Weights of a small GPT-style language model, trained from scratch on English Wikipedia.
Size: width 128, 4 heads of 32, vocabulary 1263, 4.7M parameters.
Architecture: untied embeddings, some layers without attention, exclusive self-attention, capped logits.
Training: a variant of Adam for these matrices, 6669 steps.
Each number is 128 + 24 x the weight over its row's rms, rounded and kept within 0 to 255. Layers, rows and columns count from 0. Numbers have three digits each. The size before them is the row's rms in percent of the matrix's.

# up: layer 6 MLP up, 512x128, rms 0.0748, rows 195-229, columns 0-127
# down: layer 6 MLP down (transposed), 512x128, rms 0.0754, rows 195-229, columns 0-127
# gate: layer 6 MLP gate, 512x128, rms 0.0905, rows 196-230, columns 0-127
up195 093:140135119126110163129177098157134068129137088135125127127141155124129135138117130175106121111138149112114145129140128114172121097129126098128161140105125114146087096146144124127168141140112141177147162132093050125173120107135141092074131119152101111152070122131107151160175138118133167122113113155157116142087112088119099097150153120127163132150133122149136121127110116095144111153158
down195 094:138111142149143114147169124145078113150139090148142136123149136152153146131172111141090140126068137101111131112103143172149146112139151113142163163122145146139126147093125126160125166074141111148124112113147123140083125140125139142133125114110132146092102124099114126105140073139092138107147149134106099102092128155117158099151095140129148137133084178120145124091189122162077141095103
gate196 107:157137137133089148142146128104137120125122152146128102137155120126105168120122119138099119166145123170124131082124138153155135067106171105097115149132093135115085171133133135121123118166104106128130109138147115137119096168105104108097117114118198124081131114148107134120091109114142113125105114152141125182095123124104138089136118122110129188173167142061135123106111115098105115110141
up196 098:149150096123169098130166099106119107125160155121137135155175156139085104119140129148162094130116096156137115132114149093149133141095085154141111129163102122168112131169160149135159174123127152151123101117100151120112137139134107121145135133145155117152117138106081111086099100110101155139102165092125142151091118139143140156108070101105135119135117114138150157164088118092138111146082
down196 096:128109114151140100118123149107135096099107113149136090120148136106118121074105108110125170148121162110096119129111129147110130154153131145129179110113104154080158141099088098149146079139109109074148115116155123116118144129144096130128107112125117147150126153151141091149131102093126138140153154131145152045153154139150123131117155107111101099140135157137087108143190167142153160139112
gate197 097:137121163075113106127092110110129158134129141169104137116150131139105116092109125120137105113129094125141128115148095147148146138109154094182091104146148135123107132128082115137095114136119100140126121118175109128111144142141147097102112109123160178114093137139108134121095118116091141145109126125144136093150123079126171164096158083099118095142098114127115114118157105180200083140116
up197 103:116106107156081139123146149144143121132135126137145116114140131165139131124079119086100122173119130138147117095123116112176140124095143123082103140126100139150127090128108148125096104123140101096184165123129198163095149139140075105118136121098143108104154105098162140128141124109104149148119117095131188115123114123117122144082146113166116137127109124107106132099186116119147166089130
down197 104:139160134149128129117114143160147161121092132154137139136165116117160135135141084139146149136107133116115114124125111117153116097083138143163147134114101122072126128155103138146101145121144119088128106150115162101134162132181137160077093102148118135151156089151114143194157154101108101153127130098099115165124150153136114072139094091107135142104177135110128162138156126155127086115150
gate198 105:150116128140096167127131149120125169131135130139120137112132180104139140136120137165118120134107117166098181105127119162104150150151102162161131164096143144125141116150125124135084161155120136159147152107136102087101142144093134137162144163126116150119146112151102110153122124214146176158140093118157105099124105142113137105176125108127188120132125102124114153129109109166135107164105
up198 103:098126105111117152109154115130118078058138117121095159147146131122156112120131113125127161147153115119189145176133147148145148121114082121134079085134138113112115094144137154126126108131091159121134183112105122147171111145101170135158132140106088146127121131155146158125140104128146122174140118182150094104144112111125109175147136162116139114182139102131128107124129164116158117127141
down198 103:110095119084141114097117109139125091092121127152105102168122109121121123174133151109116135116093113134112134160107149123100089123124077109163098125144112140120122153145082167103134150126152113144112202152126135153133105143119169106143137186139121138102122154138126083143141121082146113115160191144147104115188129138119078142128164114105140161138114145114130126146131160155130136110127
gate199 097:122135130127135152126101136104126153170141089116107129124159105141163120150117119141139140125156142158104065127098137121117125152143144114134102149086116146104113123117115132059111140159153155122142130126113109128194112175122129153115067110120092147099110115080129173129110150145162143067149093122135132146145124133163117122142164122111128153118149112116143184114109124138104098179149
up199 096:139146140179151123119119142127107127118142129146129128080121158063127156137136106104114133144138081159115152117149146138141132168136120183144139160119161157108079143082142171120148118168111086096110146139114083138111129102152139126075158107163146149140133089105125148132107129195168098138113152133115122139154134122096133163143155129161139127130120129098105166145113113106143143139105
down199 094:108107085130148106133128151109116121129090147139094138148100092122157070128087113117112137163122143128120128114117110140128068130139108125105131126119128140126147133138124167123118143117082141096138162130110121144148131136145142124149147104173144176109136194172145190133149122168096191119124151154161113134134149152108094121151094121080088143147130108122162144106135107142126081127115
gate200 109:147134138125157124148141113096115121078122126154137114118143150109108126162104133147131134116149119111111148113105111113120142157147112174125124127101160109122170137193134144101087115143120158099110127109158160133133093165163134111100127131152135099100122054124063122141137143123098130146140132103130143139151101084160097152142130106142103063140106083094128096152111123164156105107110
up200 100:121124139152149101117120161153163147138134100133093128112131109092126117125126126115075120092155136150107143179151113134123102113111121078123140152138112136096126175101109149128090120136155096156106123131129133135100128136145130152175131092139154183157137136161147142149131150142135137118122088167125114085119078047109137104138174173148116144150110152097144137184126153119126129119133
down200 099:150120122105154109115108163161148125086113133112138125103102147185112170092121113153124126127158117147112147091108132117100129115142161159164073141104118130075144130130133141128110123131121091102115131135134148121103138139139122105083137134130139132092130161054130072153153135159146130181146130123145118105125125147115161119070150116130159134118112059128122129131077106133145106119156
gate201 099:152102174198119145148133136125115155102106134140106097118103115083087131165126183118149126174130132179119131057170122130129147137121139149110138143096165140146144142121112101127100064150162104146160094132132151133134126120124144159116128130140131141157109090131140114118133120175128153147122144096103142132143129160140153158147129098125124106146138102129123138172094113137147071126112
up201 087:129087111131129153106127118127091130093070095108134091109130122120112131138134177145132131104146131113100163130110142139146172154102138161130131148114163128184136106131143151105133094106132109087120070114110121125132093138125143119163146113129107144134134125151127124112086106142061146175135137181137155112118088143102113093118104147113125096147086101154110109153116127112066102133149
down201 092:112096128104101096101152121109124122109130107120107142096170151105129120109094140101136111075135113081127135114157118137137113154139074112167115126139149161128131123110144130108145146084102108115108127187149130145138150095135127138148117086096147124104108141178147136143114117109075164115129131123128091075122104188126122138081116117112135141111108138136143067125128137130125080102078
gate202 102:116146117144121146117133093060090132154126134102148125105143088076079123105129115131106110138134129131074111102119106122088114119139189148133139155139148121144112158140096142107148130154107086115192118126132122113121124124102122135116118195096127117065113129144131138109128141151128169114153145139131119151149120144114178122146137112124116099196138162123153158133134163146140112115121
up202 097:106106115080104112152143094138108120130129141095092126138143122103150128109134121172112167146157119150122147089152157118123135118181098091144142114139157094124158155129169124126120194146168141155168094139146107096119123135130117078142098136159142124111118117135161111106150105135154140094114116138189159125131130155107122142156129136167154133152140171184150126086109133145120138158117
down202 097:161157095153124147105122103137127130156122102176089154136161121155101131131155108140102054127107123105138099124130109089150107097151113077167143113125129153129082110140121072154117163131126160113113089123135107184118098114131133162138192126134099116140128133127157096134116121131115137128118122167131148103141130096133099139127109094171131168120121143105168143154136137150087142141140
gate203 100:158152100152104149108144101118136132111144133146112132121131108164154099121149136108161102135168153160150090134123140073119110130046108125080121148094131149122137113137112140090127133124126138139105102099123120130147142129102131146111097097165078117158155166159103169113141127110100084130100110082137162107111115099148088154136116081116096127139152091116118102143118128156121127113085
up203 097:125148118129093128107126091152137186137143149090143139157114101178111113142141109090114092134120134136139135132163097068051142077123138090171106141112135138149115129123094156103144152098103118140128148120143138124122144118081160124150126104099114115134114100097128100161130119119147132122132168180121136111142109100126149124125104125140116092155105091125101127164084123126166128172138
down203 097:125161172162110149133079127106149090134162148142139135128143124152134108148126125109168117143099163140158121153137134128107145180155150152153137122125082100110103114108115126078099115123146158167109100129152140156154163088108127182130112126139111098137177112151106188131139140101082129173125130105141126138148134135108115120134165099088110106126151137091164102110139126139163098145135
gate204 103:108091110159124132139163147145113151112158116144091154138119075100105155106108158144129102148169157141114128102150092133128133122100133125084118165095145128134135133168105139120145157134084070118133082102134147134163142150135135151086124150177132137105101117140129168115168144113150163134084135114138116182124167130136141140110102145131126093093133149102169124138109123121128135180097
up204 095:119118106116175160162155158119099127136141119090159111089111103108164118146092156118114100136109128085104110119103174131141131129136104079107170112134125128113143113094153112134181110143180122111129111115149169132164134122115109092116160085145106185139144127141148121185135146170072129119120127129126131108153168109099146136150163127102107102128167121094123143123126154121117123132106
down204 096:176130111101164124103128124108102086131122116104129118126125145112144110158109119156156149080098170130132160133110147128097126163138131144129121091058103155105112118123092164103129168126130119152136119096142153135151130139137156131122131062119126144122150156129146123141126139132070144180100170140138136126088148151107118112085119160149129178140165105128118117173116159167116148147105
gate205 104:155141154153149104108131121111134188126148143114124094122119121109158128058134098158105118123143133132110139111103125153125122124095145131139166146076112139115112143121094144102055140108150119128088138109154143122138141128165132154136099143150144130099160122171145147176120172120112112126141077154129155172125085125105120116130151105127180149118105081141110141129125119177129103127089
up205 101:079153157136129089128130138117137146146125110123069127144125114143071117113140133122088117129140181137077121166132134163115155116128167124094146165124142109131154159089151142122138107155145128141126114128099066136109092116146168097141086096115114124132123101095095126129103132117142126116120123138138114123175107160140125115087111129160093128131149139193094123091102148098114102095136
down205 103:174102113134106177139139118140169142139145101146149136116148125146154119128153097145168135102107103129110174114180112151119156111047119079095137150093105120140136108134115131139145106118165141127124131153110150132100154123163118131106120077089160116152124152143142140144140125082111114145110121152102092105168178146139086148144105116115145151114154100108156123088131109123155127119105
gate206 103:133131127124091112129142123166117109118126153171111137117120117118172079062146134156141140119125111155119071126091119135133095148074129124130127119087148131152169142175109110161099128153134136135071126112121181101142145146179149113144124117162115139142143150130080104115152141109121137149124095152095146120114103128132139159162159145127191121101152088147123146162137144121136124108135
up206 098:140091151127090100141125106161125124133134143130155126110101129133151111148145134105094113115166112165157117143122160120140144104183125120115153113078113078118099148149126143135171122098134132127159140147135101164104126168127124107130140114119116146100092107151121135179148118107168104105146077158122099157141133164119161096086102094098159109111130163094169132138145091170132145095149
down206 099:135111152174187190154140089114113135118150104114165099166138146133119153116136137156137133126068166103152132104107124133134137108092142140101120117163135126087128072089117138126092142086127160096119150136134111116099105127134124106106117149108145083086100141168154123132102120116122103123145154098130105106172152126146123153165117121085119103122144135153101129166147110149124108161127
gate207 097:117108114117151154157176150125107105131103134123138150123131128120146112111110106117134126159147174170155132143140125104126116168094107132154115140113117127123100182146104136119124158150107163173070127126142118139067140136175148126146144136121099122137153124144161140166095137121148118189068113151098124133134117161140112103112101085127140152146125162153089166131098088150116127082133
up207 101:116145163100172120103135154159146142177140128167131156125102145103093124131116103142135124140161086116135126125164109134142113098122125144124144118142067131123121132146093124101112110128180117117109095120095122113126136117135113149096138161089142144134126154157123074109151153083102131121130072143151090150159143186119089128136153099067131146108132129124138121136161120127111063113103
down207 101:159132135153158153126132142119113141151100138101147146147143149152158106125160109160137109162138154143077122131097144074111157105123150133161125128100138161103115118125126110127169168127124087159079128115142141102091138117135111193145155100150146155092116141155108140181142155077123110135147135157108119119110143112132090117135168174148091128154127131129087118159101183123130125118137
gate208 091:144174102110143092145127142122138113103151130119116101128106163128132111129115150143152098158122104137090135073107120094112104133153142135077138090132117146108131097158159143132106107138159111149165146135101130118164115118149115132172100126114089102113126136162085107087109133135099132159129095172126080122173162131141159155189113116084112141137099128122130136142103130084096164101127
up208 092:113143095115131153131127133137144080133139108115110136163137121156149159119105090123128136175115117090151171139162134100131115143108159141135136132137142122135126142151126119104145083128149137098170086116114128124119145143151146075160103126120107110160091136130119156126160105134116098100147127140155168139146168143129210154136123057139110102156133175101110093099138134096163151133103
down208 088:172113151162102121149121123138148180127138168151163129110141096098123098109152137143137131127113160169103093177086121111160156124130085106102096130115129125134148136130090117144093146138096131108131139151083127112091149132105123170099167113136149143096138120117152150142114083099158132147111166122097107117125102096099088099129138153112142169107152129148108169155128133145072112119132
gate209 099:101146138150093131129139158122163115090141150128134095120173184106125153105079178150149163131138158148067109120109101169133109175138165143077104151137158145121128141150114118127115138150104103134145100120134104126128143152112169095129137148153174154149132115122124147137102152123156135147144139148142106153097119161154111107123105186125109124129130119104150145125097131137123110110196
up209 096:108144150123137146117138090101123140129154134152132134132130077123122102112106112121138106171116185173127098135093131141133126117090138192146108125187104098104126127163141069123135110112098101131163141129112155134080124141173141143141137159177112144136105137145132116106164168089163124131109168127115147117104097139126168119129125135126101080085121161131125147118156099116145139138158
down209 095:107113101146130107120103083117147114117151137125161139124158126109133136158141104080129149136100111106119122113102121098133122099147140139141158179150145172109117135082161149129081132095129142154155111142138116171138122132152120113150072141173114149175092164180139118132139156147143158137167115140133137136131124100174142124117133102075100088126132166091177114121110122111164097138125
gate210 093:116100112145164117133155132129116128145129124114116151120095141106128095096088134118139115109170163168098123114068092130120103138081095112122093157093066178080153150089094142122089101148141121106112121122133109151133123151110137139093143148115093125130073154123130143088137122114124092104167150100103130128110110158147108142152101123108121111120191130097126098157123125120134133122131
up210 100:135125096129095142124140157124103139095125164107152121179108117131167129132112112127107179145126140132129129140171111176139122130073152131124143096165100104116149148179112150104128112112101089164118110114124119123118167100145099125104103117132162141166162085154111099089161156139082133137141163146152082139106144150120100126089161149090121093129112140115163116102103130137104134129159
down210 100:115132112139122128123130144135146154144167123143083177144127137103139119104131084114090114070103165151087115142110133134121099113098143113105142129144126121073151101152139134134138115110110109179131120079126156138161139153136103139127117111124082129142139174115099141104134108152082097125111196137085116153117150134155119153095122133119153107118139108125110124089117156176075093139147
gate211 098:117157148123119138139095182106132116101090134093073105150154140164088117155140120114129099127155139132101135108131131144116082110089158132125126133126096158095129121143117140077114131088113165165115098128123077135161130094154118104145123059097142162101157097122105129147098147145140137153163111154136126168104110099163118119167108117131145134135174164128107129109138113127107137101133
up211 098:127133108099070119108104108155106143111097094150106168119159128118109137141114104142137139102118100146100125143157088142113121121127150081123131112081141150144161142120106121149137124115134107117131131118125160120166127086169163124112147114126137109136066079162110127112196102125096131109126080122131167100125134122097123115168103116147101099126096085114156117137113122105150109187149
down211 099:097152142133145137170087140129130122146185131129131079162143115156102129106137129118095124129155106109144102129091127136094137165093134079146155107147122105118144132172155161124090179129170142130149124100139120111111129121133158094110132127079133129139085087134114142121120177129154071120134156129136100131119103123142117148120113140155104161112132132167116141127200097136099129123087
gate212 093:159108152124153113140174119119109119118105082127130098153167119170143110135158089143092106165145149167126135099109102116096122153137131135135151143137122109130141119141099124109112124162117130105117181141131159101123133123123145143119111142129135093149136091086090194105153135108134122092112105145136148119104087135164138168127126100117128184125120126074160091170062135146125143115122
up212 100:089140166150116147111134123095110180153118133116130141075149107106128069136121155113114130169152179168137141149157121150118107149137090128135178131106100139159152119137126141115081173106106134130116124134156120109129114128109155115104118153136153140128116080101128148110148159127147118114120138124186115150116112089119136160154132155076161084084125094168109116108132104121102112112138
down212 101:143112142141140135138110099114134145126165107145128124103155130178055101119116152113108120169149121128131135108136133129153129141122138141158140128133111149125158098126138132112141135142149077085152077132081153145142114172058102100159083152092137124175131112128118107167118138134142098119153118101125138123129121141128096131127094136169144173180100139161137100110115137142175120088118
gate213 098:117132124108159171153135150098129102086131128171117154112145139154131149148117128179141099139127167105116127104121082117114107128132126163111141074148109144125116141120137140105126118153163142172132144105188129164099126141110088139094154113168137102139150162104140142119134125148137176111164096124133123104119154119098075126140088135150119124155117139092116145132088178138175081138111
up213 100:123163097118120137129108148154116131098142113097132136095109135122119100133118123120107114138117171146075088146111116094138133083114144090126065139147187158095139083108106139125118115165114099098113127155126118105146161139135144171153139119122149137149112170125121142115110141151109138149110103143153111138145160133086104151156101098130169189175153140140106077130139113140125148151095
down213 101:147118133155116156107150121138142153084126127088087160099089133154124126164137142164131092139115160158139132119145119123110140094100138119127101119095131144114121103158129116151171106108140115087129104157118167118144115136110090108170167088119104136118159127094111112138086108130134072126125109104120148118119132115110130107149091152161154122162164115166141065149121073123138121177160
gate214 110:144167106142136163154147135124113146155095148109136146119156120134095178093150111164115132168102146144093126089095118116090106125084108146106124131096085107112124162147100139144122113148150125165104075130171100090151140137136116114140104154141121164130183126117109113096143117097142160143152118102118151171116117093085133114146119106113136150147141104121106147109107144106107167095088
up214 099:126087145129160150176111121128123129125154141120122100141167172137158152112130179109151152129144133121124121178134146139132134197132148088148114153130098135091155087089122163120162145134145146136101111154137152091099125117120093114113129109116134105177146132117097136125148128135099127158170106093154115166093150102109151120177113128117122152107115134129151065119088158132117135129166
down214 100:167120154089124127115102147177140102111132105146140133151116163118112093152080156139146103105129196163137155124121152144115116167136081115140117143113148165135092142105137080109136126122134129091186135147124110148109129136142109137142118145096133145119095081121140122135147143145106125120142123131069080116156168164141137134161127094160140137129107146130063141140146154127154095144144
gate215 104:125180091158132119146141177126127145097117107120123173131088121139106134108068135149146137088129129092126102158109144169135108086134128168155137136109114142140102153140143126092132146149137147131098145094157148175128142119105100163079109121087141160118134156106137082128114135159096124125117108140143145113156112141112160082148162123137102111142157142121139177170136176099114145127131
up215 103:136139139125128140146134140164133095140137143138144127153143121172123145146129145145116148110135121136138119142079115139121139100158151087108128125135073149094106155107107119083138148128097094146140158150166130159135143148128137134136150130118089140088139132132183119095147148132163080107168097148124087121127147156139128069191113160105149165137113125107122132092126087200137138151155
down215 105:103097123115135153117152143149132122136131091140108128142085159145144153096095128114106161150095177124107079125121146145126109119145141150130182118096146160123170183097118122142140099158125125100150118091125116103131100128112086094183131137117098134145095164123116162165139142137137126097146106175108125131077084149131131122124156113164157142144165138150125149138114149136127182131149
gate216 103:115151118144151154142140175159132081065106123074120130123119127168112104090112164144096127139157101128112104172108113113160114173107101140131141146151153113118109145125091134134134159135130087130112133106177162139099120106164132147167098146162175082157117109097111129127107153099147138151120125117128165100132131136156104125154145129170136116129126085160146135121103157110151115106152
up216 103:104130116188123137106109108121112121106082128124125134115136118134085168143162155151126121126130097104141123099162136125164135159156110132112111137093147155111127130110112164116095074160123140159108100136128199140157125124163106074135125142150136170086114118088140099125132136120106156106193115116127136135087107157142110139153081131109151161097132152134097114100106124104142104141131
down216 102:119142134147120047136150090148148101124112140109099145121099141099123121129125100112114081168107143131098135162130124149112127163123121186151118120127108125128125154139129095121130121168141123112105112114124118101081116121106132137101152073181150141114150138080129120106134137106129082163108137172100077115125112139139115103104155107146174143076076134143131142137106100117108122113156
gate217 107:120126106097142150141122138104113152183126151086148141097114147150074109132152155133133142168120169075094097125147117101102133134129142140092095143176100191132132116116123120120164168134143080136135153111130155121140137151140079138140089134120187098116116112107088150113100121131130147150119134115123139159185145146133128122138126127148118124142150184095150131107127118137142079112134
up217 108:139108158150174125130142132174140141123115154114188123183165145129108093101138087150139137123127140156089110145123116114120074114153133130105098138158111124144128140149147126169120118107155138129143118115123126118132104128117105154104158133084109156187151144083146171128149179127139112135179114156094132146127160132116136080086137129108109117127098142128100185128125147090119098112128
down217 106:140124113119124124149127126116114148130124145128135091136099144128098153164143131130129069131123144094130134127113103137154127154088078112151172099140130165131124161135157161133119132121066104087121152082151140081134144136187094110157111114136132101164145105145103130137119161191106116175142151117140176142114162092171104082129135143130124142113148109161143144108139112140155105109121
gate218 102:123136146189139113142124156120120141099130128127125138125127110106109161134079134082113105136167131136106150119131081162126120133143128126153098160076108152142136137167055136122141147125081105091153138127123155092140152121121140129134125137135158152144108125164158153125128113100116164183103146133136125140096067143114152110129132143177138134151133101127189141117103123112179094124142
up218 096:131130111119129106131111123136108159133128103108128132130106123104104147136116134092093147165113127148131115132140153092153134094088160146129119094160059140167112118185126139108161110150145136138143149121113163104150132132091140084084150124147113124152148108155142150125126081147121103128141084119123103126101136141127117148184097072114205149094185128148105141135134107132128149131128
down218 094:146189130133137148123117139108093115126094149151109154097157116149103160124123184160131123134115103127107117120118141131099080128098109126131146139128104109092168120135117133101095130132097143128131134135136117092106085194162113138140116073066112153152103133129125136138171160100097115163149133144116133107158114088122110110163149135142125106146146107110135116112105179119167081108114
gate219 100:117112149107107148136165127128131152117150165111091103127109113104119104144090162100115135105126149155143066133112139180144115144063112151130104066170130115080099140146115109146126152144123167153124142090152128129091112122183132126152125112106181109116133137113176119098119139149143151087120139143113140144126119097130147167159139146098109127169154139115138146145093138115117105098127
up219 104:135157110118153128135121100100129098104128139100152120147146149101122113134106127105102149088151131106127119101099137117153134127130124127165122139106113099135136139127138116135107133153127161127088155139119091137110165145108136115098102116115117105076095075125123160113109152119106096149126092135135106134144177095068149130119140135131100141129035090202151161137131107155134172113147
down219 102:135108168134170118142174124114166177153122098171089140135147154150124133094141155104177117143146129106173129119138139118139123133158161096115166108120117123117083146107133168109078134110134148093134112167075137145122110129122085109112124126117164132118149144132130158130123124164144091108065157094076094105110131116126139101101116119108151128130112132084128151119142162114154115125122
gate220 097:179179124169135125141138141118124123096100094099134102111157123133122111114137099127136130126118127141113120116145102128147122169122164141131187137079137142147120087081119122104129137119118180144128148105130097126057138122148138132090158108136110126124143114105090154173119139087120161151105097154126112154147135115132106119130147068111104110151149124112108125146088176079105094107145
up220 095:126137086148095122155112089167125097124152128136139140172086146162172116070158121140095093138150131130121115084102126147095128144117144126164128166145123104118112113100142117128099156127139123149114118115145138113124141123114111167122160146122117082074099131108143164129100159139116171088094136104167140109111139156096110097102113133123104171110135138151089133147097113183154104132120
down220 096:081138120147114128177123144129092107128129078134129132151101165121098123111151103137123140079090158132097101097139085140163152148089162142139136098131154102135109159142136165133139171105096159123168125130149142125140140108169128170115130125122111166131128158140109101192165164086155142111105088163149118107109118113108130121101151133116134103113121126103148137144136147147081116104096
gate221 101:178156117132161122142102156129088159066127086129117168098128150103108092116121142096122073149121130150111169089103120145112133123142096101109089125142162133143091121137120146109133169131081147140116127117176122144138121114165157142123128100154141097157134135137123118109101166103120147104182105133140119142140137148139166093139110087123102139148109132138106150115133065144159118107141
up221 099:108132181125089147155133147171106101132122107112103136149142121096087090137095140108150163179129097150117142161140144088137144133103124105100119168151097140122102130182105117146119127130131154151112118127123058109133154121090144119152128135115116121143150154123085127121179116142103073109127129092113149155147132110097123112117084148132167121068141111163144144122119122119105114147106
down221 098:136164123139119111120139142107153123100131149136136135134127128120128119126083201141134143145138103097142151133145127121127120166086134103113092092120121070130142134151125150159144131139142144139112120096081074138129111121103126125110112113113158165107111134145136114178136136201102109119119104132163165133129106139161163136158138090149116185111091098134141085127131144142173182115108
gate222 093:145138115124075147145115110144085171118103094119139158159095140107148156117124191095132119110139135132140178116098126140084108146116107112137164157128147109074111138142104116097153088110110105108106139130170146121126144123165141151151124132099169118123115153093138129113118125097132141107123143124110142118176203168114125095120084139136172110147141126140145144166113116153135119105101
up222 096:120103116144111106105126129138132116131117091119096119164113134148187135120129169186124110150145182096125128143139153178132131135114112165161154115108117088091133107132125099116131135107168106120105148151149154125132123096121098097127117124142149143118174096118118170117135098127087078157112102114151175096121141181115130131136076135114094147146131102123136146102127061131125135110132
down222 095:070094145083143136139150102162142141103175093115152126143121130117171111178098097123134130161133136098141094131145147161134107095117116137110117101090113094125117135103173131133125122166159141117131113170153122171118148135103122121142135094141152174138126092172132118079151101122130110169112128141129145081152158106117109120122105124144146166188097161148131131117129117149109142138152
gate223 096:161127181100095170132168087092086109101089098099142070135138122135136161111162145077163142127100125129135126100123135125093132105125122116097102146090142129148141122134122118122092111071137130127118082107133110154134121182148145144102109123100134109105121102143105119150100121169109119105109094139114161145137153127107138101113121115096117131149104138145115109119131140100141085065139
up223 092:153116108150090117138157121140138122160121122146138141145119173126109168135087114104090130139131129115108142150121099092106095095134180133140106120119123133166131145086158128115153186136109134092134147126124114150127163081207103122119137143109113142131110157133077113114173150170168092133135143123135088117140140137158163104107121090135097082152145109132143128137130096122113088145144
down223 091:094106152106134159139094120137140142129114095127108128129110120171130107114094089150161127134144154136080159101157136118126099103132159121134125154157127139169105175134116164140077102105121153159143110140153101143093156139074138111130098161114079109113120114161102131087107132125168108147117114103174134146159142093120130085076140124142137130141086125108144138130160159143147098117097
gate224 097:135114143112122131129147150123097172111164164120118127158131129118149129140127107159149131162162098137133124150162127122140093100074161161108124129106148117158159081145122116123105088110143149164153101114150162105132154180128121094135093077114150152083140152152142168167121183133100092097145086114153110162124146111161155138143096147110135105110141139121097151159134123147123135104116
up224 101:129119134134089139105138084134142135120118117113125154188136126159098124109086129095124167107163124120163143122123152063132094136106080119112136123122088172091149130161143134086163152106115124109091092131146139165097114111152135100136112125128151126137164167113136113122116118118070104170158105113101097120136145126144138122119129120136127152095153112109085132125110184138113079145157
down224 101:101125086143154123141126092086081134166110135127113157154122104132166165132119151168130154131126096103117124141129131188127091141129119157165147132121125146097109098099138097123139115132128107126102166098174089113125129120187101161142113114111093122105154122125172142144150110161119097116082121116117097125104110128141140144133090118144117071134107099120081108133117145103106081111151
gate225 101:128117181151121147142095120113139184142131109131115155106094138101112154136069170167097111151169130143123155128149129159133084092151146120141105091148138137097127103128142114092085100122117165131143142142132183120130150106143115146111101144133168142148145127118079083110123148122107156139111120156151134125108144169112131115150110134130124158119101084122164149155125158148160142099078
up225 098:130104127116121173121144102137180119167142153097141131180134069147104164143131094157134163139114111142130148110142137091187124130156151111134135139114129064147121125092126095123092129113120130149132126125148148135084074126126101108134121120111138151078103128106137150086088085106125137165125123100137127110101113126113103089135115109099132167158139112139090147124175120137109140132091
down225 098:091145110134111131171123098081124108181140128111098069190117144148174122133103084154161129127140086121113146119137121114160133111093139095084139141147147119137069150160155107102116113153115172103125125128113092140131127132126118116118126122157137127072106125127128123130106148116113165176156109157129125184116121115119141126112127115115114138124142114188133139141157114128095113159093
gate226 096:152132147159174119125140148111113160115143125152131140112136114092143090131134107139136129119141114105136080147092080141118111091102123128160123141163135144142145082139126138117118089128094131135099144084136170154149090119083137134118084133114126122130080158123130141139087153141107119154170112144124101144124151115126067098133120106131093123145060156091139106175148113079151138108150
up226 109:117090134147137123116165132129111138150096113094134132142111135130118156159098126131146141129122126120164160104112117131125172068124085114114101135111156124127122129124171121156129155135133083121180152151153149150109113131145159094140133072134128134101135172166123116130073131128154097116087083140095119114168209141117129115133100145172099130148138128137143084141163108101129141151129
down226 107:134148098109126121115091135114087119116162106113111168117149131105099129109077162152154126109110131106132091107143138104109190121138141148146119154091087119164140104136155116133110113127136091113143103083164150132106117153124124135127152114173104125129089113136108113177140150069102112147108111135134124136152108144109083148113132106111121141098138152122150185182114139081160110128159
gate227 094:113124141142154122085194148114100094131140088110110092145158084102118123081125146125157119098093130145160129120127153177104110148135146149131146085103167108144131139139120125092138108167176146140102140133117162146132167153097166099111116116135130148124107110118117128149068121132109162117132098128160124132159114103140142136134092096164117171091155120134101122122154145131143113079152
up227 100:158124090133145124103105080129155121115090105085104134098146131094107102099139102157133086165135142137101134128180108110106135145115138099130176124145146140118120108128110124105117158129134104151157107135123109114187138137129112133138130133139144133106122128142142092135153160142146148142117126153168098121094146050121105145118198136117138159137164106085157120085159129077117107135114
down227 098:136104171086135129109074134116111156126126109133150133113103150128104081150146133080125167096099135107138133133099130132083147125127121114138087128149104131176124132158141174135088090145137140084111148156144144132063088151083117112105133130159147170147121141154126150151098115138093147123130136119112158140128094153178130110125120147177105118143144133077148126161139121156105126121139
gate228 101:137132138120128117133121101124122137155141124095123140148096143114123151066112104139103166100124121100131079096151107155142147134128152087116106136124180120116167104151110072153104110126155112123108102105129122135145132175153109145097113131121135144112132132147111152125115143162107188114162130140135154080096120149110190176181146118111168133147145106124142153132137130180167140124150
up228 095:083095138149135105129130125190104177110160142144164106086118161163086107145127125107119139165115125128065144128124110159096135121114120145117131134086158122122119132117135093109166138173143167135130144132126092145160111093141098161141125142135079149095134120130106095099142077158163159168118134101135115112072137095123139119142115141118112139137157129112125139130100131152143170144119
down228 096:117123146135143109114136125174135113168143137121126102097115186117122077108140142147155134139144116145135128109157147111134117144116120135147127109154138105103117102131118082137100133107108125075122129121130104126119115090146114095097117201116129126131083097090077117145128115172152112161102097093127076138132138125145104196125177134125129172113116145126079109111099142155098140130106
gate229 095:126141140132119128142172119117115142183136158134131116155172110115140139118111124199187115142131153109137106115115158169130124114094148126149137134109108154109142145139136123137093100159154096164161150109118144096143169105140128176107113179080070154132144103130132123141109115093121173149147176115134129178141170134113125121159106139130117157143150165122123134144143128097162107132125
up229 100:130139132087142139122123120124115128133118142088088133142104126098175076092157147112135125106095134118104108114132139139141098105113105125180111131145191167118152089107107126099111133115094109127107101135143107095077128126148144134123141147134113098128140148086115136153140132088141194101145137131083125104114135112140186130112157135124080113121141191139157126130142145106127139074137
down229 100:095143164114170128148101160149135183132132117105117087117118147103181110115127141130178094058091134113127121148151127130091088125116137110143153140148123121108087108099133092118119127105119101117099143110106116131177144096146110150171109117080100152145142151146084120138116121146121107107111131097126143097112155129104136167116174149176172153123105129136123146113133145142125120156106
gate230 110:165125111125137148144103134111115130115122117123137107107128109127123136121141145133112091163141175130152105092123138142122115148067114095136101132046184127128097196126099112119114164121127166127157121108126132127100125079154111128135156113169151158112152127093121115118087149150118126096146107155107125105117114145100105138136137083131161186136143144105143132150115087136177108102125